Part of a small language model's weights.
Architecture: rotary positions, attention and MLP in parallel, capped logits.
Training: a variant of Adam for these matrices, 903M tokens.
Each number is 500 + 50 x the weight over its row's rms, rounded and kept within 0 to 999. Layers, rows and columns count from 0. Numbers have three digits each. The size before them is the row's rms in percent of the matrix's.

# q: layer 7 attention query, 576x576, rms 0.0435, rows 50-53,113-116,177-180,241-244,305-308,369-372,433-436,497-500,561-564, columns 0-63
# k: layer 7 attention key, 64x576, rms 0.0335, rows 49-52, columns 0-63
q113 082:464386550531564479457552451519473455443532434481516501434637513468482473464422444507545439440445526622534627531509521497559531492490604615465505514466573557546508482503490410438502452544528500
q177 090:489524514549575521510499528508548510448485563505531478464479455420489475447477478554452515536543594519470558625497508496544543556418516595497432439521475578477473472487507488569475455477511488
q241 085:517417519540544629396535534516479514486506513494573487373458520508494480491519461564528527533416435589384499537464547447513543487415478595531616434492520553492477521472506528507490428495486558
q305 078:551437573485592512533509519478528561530499557535595435482514506488540587468534490556450443475479544540470512634532556493624512499541478533487421480436510520459602566442478526608602461618475475
q369 074:550523509588435498521496531496421421481484565569505484510539570499398539517507501523399580473575447500508515531534516482551587474475523583605436463535526604505564522515490454543446430577516494
q433 089:488461544441588605475470486534516434554509528480530538495480619496526450433536556506462516503551482535444519626570490453532589495519402652553475464472477474477573509439526448487478458483596443
q497 068:467524496522563464485563494528474479397560471518534494445512487472499488517535501578455536499504459491499438566593505431477502524508481483500566453490551538522500509504527523582514508670517449
q561 083:453480530534556588451547467483551430447554588567519485476448489486414527528419469523517565430446416595517462588487504460519448528529618649475606410561450578447480534471480405543530447577569489
k49 146:651471600539559499514462475535458438453476493573480495472470524441441509421509491435533554478526608520456507509448463451509475535598539535444520545583504490457515477554527578548497458510510596
q50 089:528530417568534497479498627417539494498473500464556546579450522547549400568574528423485580564440493446440399430503567602507541471539596492537540513499470503518432466437505534512445552415537491
q114 089:432480527448514437435523443491482463536507521477536449515546561512422535629469469460579480605459400546466563540519522523459410515569576535454540535482464565471513547509472415495435516571537502
q178 094:531534516401526477540477498496424406519518463478515491578467501540493522462437484463535432466488547528511567472549553499463373463566522495493524505541536530607504451556485449437489537564589430
q242 093:517526551406493499484534560477552536515501535417500594525488546490484443550464386530587419541540478559482522517559535580477503382478494477508535469438472513534486455493468471458479548490544463
q306 086:450506503425474502466642655514542523538502481492524447484540513512531534402416481466509551447530472418539448458561513412528483433488441601478492461386512472446561464489523517525556515583581465
q370 075:478531443439452458458436577483533509484505520489576459491537466537491445460424457442480598526588417489462443459426508527539494481548587376523538548433501464507488585465485468501489534470469495
q434 093:452463519486486479505550449561456464521533546488477492553562498480496462513489392479608525534483531491477443541434526550474569417584547477552524449494469493489513377489485498436505501468514540
q498 077:466514513522441541529391533485510541556544517491482577508548519502484440545467535511537559486476483392476485528554513533407403447439509515547478421493501533550476503634490486468561455602521476
q562 090:491527455454449524483553577471513545432484444474488568571513566495464453449528389396603474530536390575481437573520475504484483450549608559580519489442448497556371570447472465559509571449572422
k50 151:499493468484556430486504501485522603481468507566525509554550502513462449518443506561484583574543428501552431485433551586420562525511505488457420441432502429506471510436516477536434573450460374
q51 103:560467507404524460564545498458404503483536566608502398406527395532497459475414471492534415385514543368493556391493569453471463502603433545449545517475544528577495524467490516380551498567398520
q115 101:508570548497487517502470475477539549461502499437483445549413468499525483597455503522440547470577557469513512443525525412560522532488440447522424549451496390452481406457508592524506463470522437
q179 105:421516490462480506503560462428596563486641530479494501452543419526593535519535487485441466488480514494466409352481495471541576467609499465546532538528413407450519512470454492431507454478470460
q243 105:588528524461531501471410561477525450509481589603505578539553424513518504541532528552528523453457450433498422409459601471572521532468472503467414501544484447466417513437556489514539459473515502
q307 104:486538456429514465417504485378476441485521446501523530468615463525530525357434461399464465437599457488486465421468486503442510383500477501524553529439550428507520445434510544440539482518505478
q371 115:479563448454413459554512506526545624469505476481561508483523423482587445434437440489497530479574485360445415490508488522449495518536458481451518461478480501425479467460508564485491555537319503
q435 107:465460419461501550518438519432504562545588622520480559528526442460554456439426365488450537461473533439552478458495514462494559470528510432534508501589575513547517493511447533480512436568439509
q499 104:540479398533413511519457550458554566547575473467527486490507417497482510421547436466401484443543458446526479542533548516473505559454428514488562504576481493436494575479569533479445477583428459
q563 103:513554554547578477578453382526488578534525526515488553461477415571458500394503489416471462490478536399514479413484469517528551513522455411624461513508551435496548415504581533445495473454433521
k51 107:496455461506495559491468483526436584515512495499583526500464395438453459531502571497530434491445443535581486429466556432462527515660502409451549520462496561544477555500500507452566500581563598
q52 119:479497595503499509478439449542447435446500457526533455507480443542513540460502545490458488477487478581533392592576473430507566604492513487513522465481527551446566541481381429470535476541565472
q116 107:399511491506478562456463594483467539472465535556474500532485463519522451395585425407479575554577462497477535421582481418449587451493433498516530472430532459504529517542520525502512518488419446
q180 111:485430483471478503507446521545489476447475472561454495527475521526492573535487551457496589524454544551551377553523464493489491513519515582437527378515435587445522462480482432500498465505445529
q244 113:572501552509539506522479526454442413482506504477539443500456489607511536510460585542443531505533461479595450514503475524546541549520515530486576443467454542489510499506479435531462493592555426
q308 099:503483437414564391577452528473458477575499472496587521495513476450514522516540519559500482538476461540594422522553456542567591433597555549514566490435498504494502578423479446527525529520480465
q372 101:527442425496442411525500500463454481520519502477482559440520600536424557419496468528459481553459452564550525488459439542415575531484555581518471379418475527460494571490462510487451474551563455
q436 121:451514538507508494513414534487424445548451480417547490518396514574531463467588571462432510562519439501557493549540452490448519512551465493542495442508524582461537569522525442442459498474482434
q500 114:491510442506436432521442536504489552411558473440559440496497431510449527525487530470448550523542503478577437498545440444457502466492525557569510380467497435442483508488425503539372462511529481
q564 097:586573530527580490498458453465423497517595518546463424526456439558499453508504466534398552437625490374451455487436457425570527470470495518562427455497561453470573463530506506453541435520490478
k52 100:553549507511533520479462554527512485425617533565501478510493555555473619463382487542472530460478555509385555476532439568503503486512590492560538549561451515583509439463344508554510634404506473
q53 114:636508544405466470482554482553413496526474512525398508500564483511536548491503452552506497499477498468545549339498503507467512525548385444441500495554524550492580490533347426509507493453508462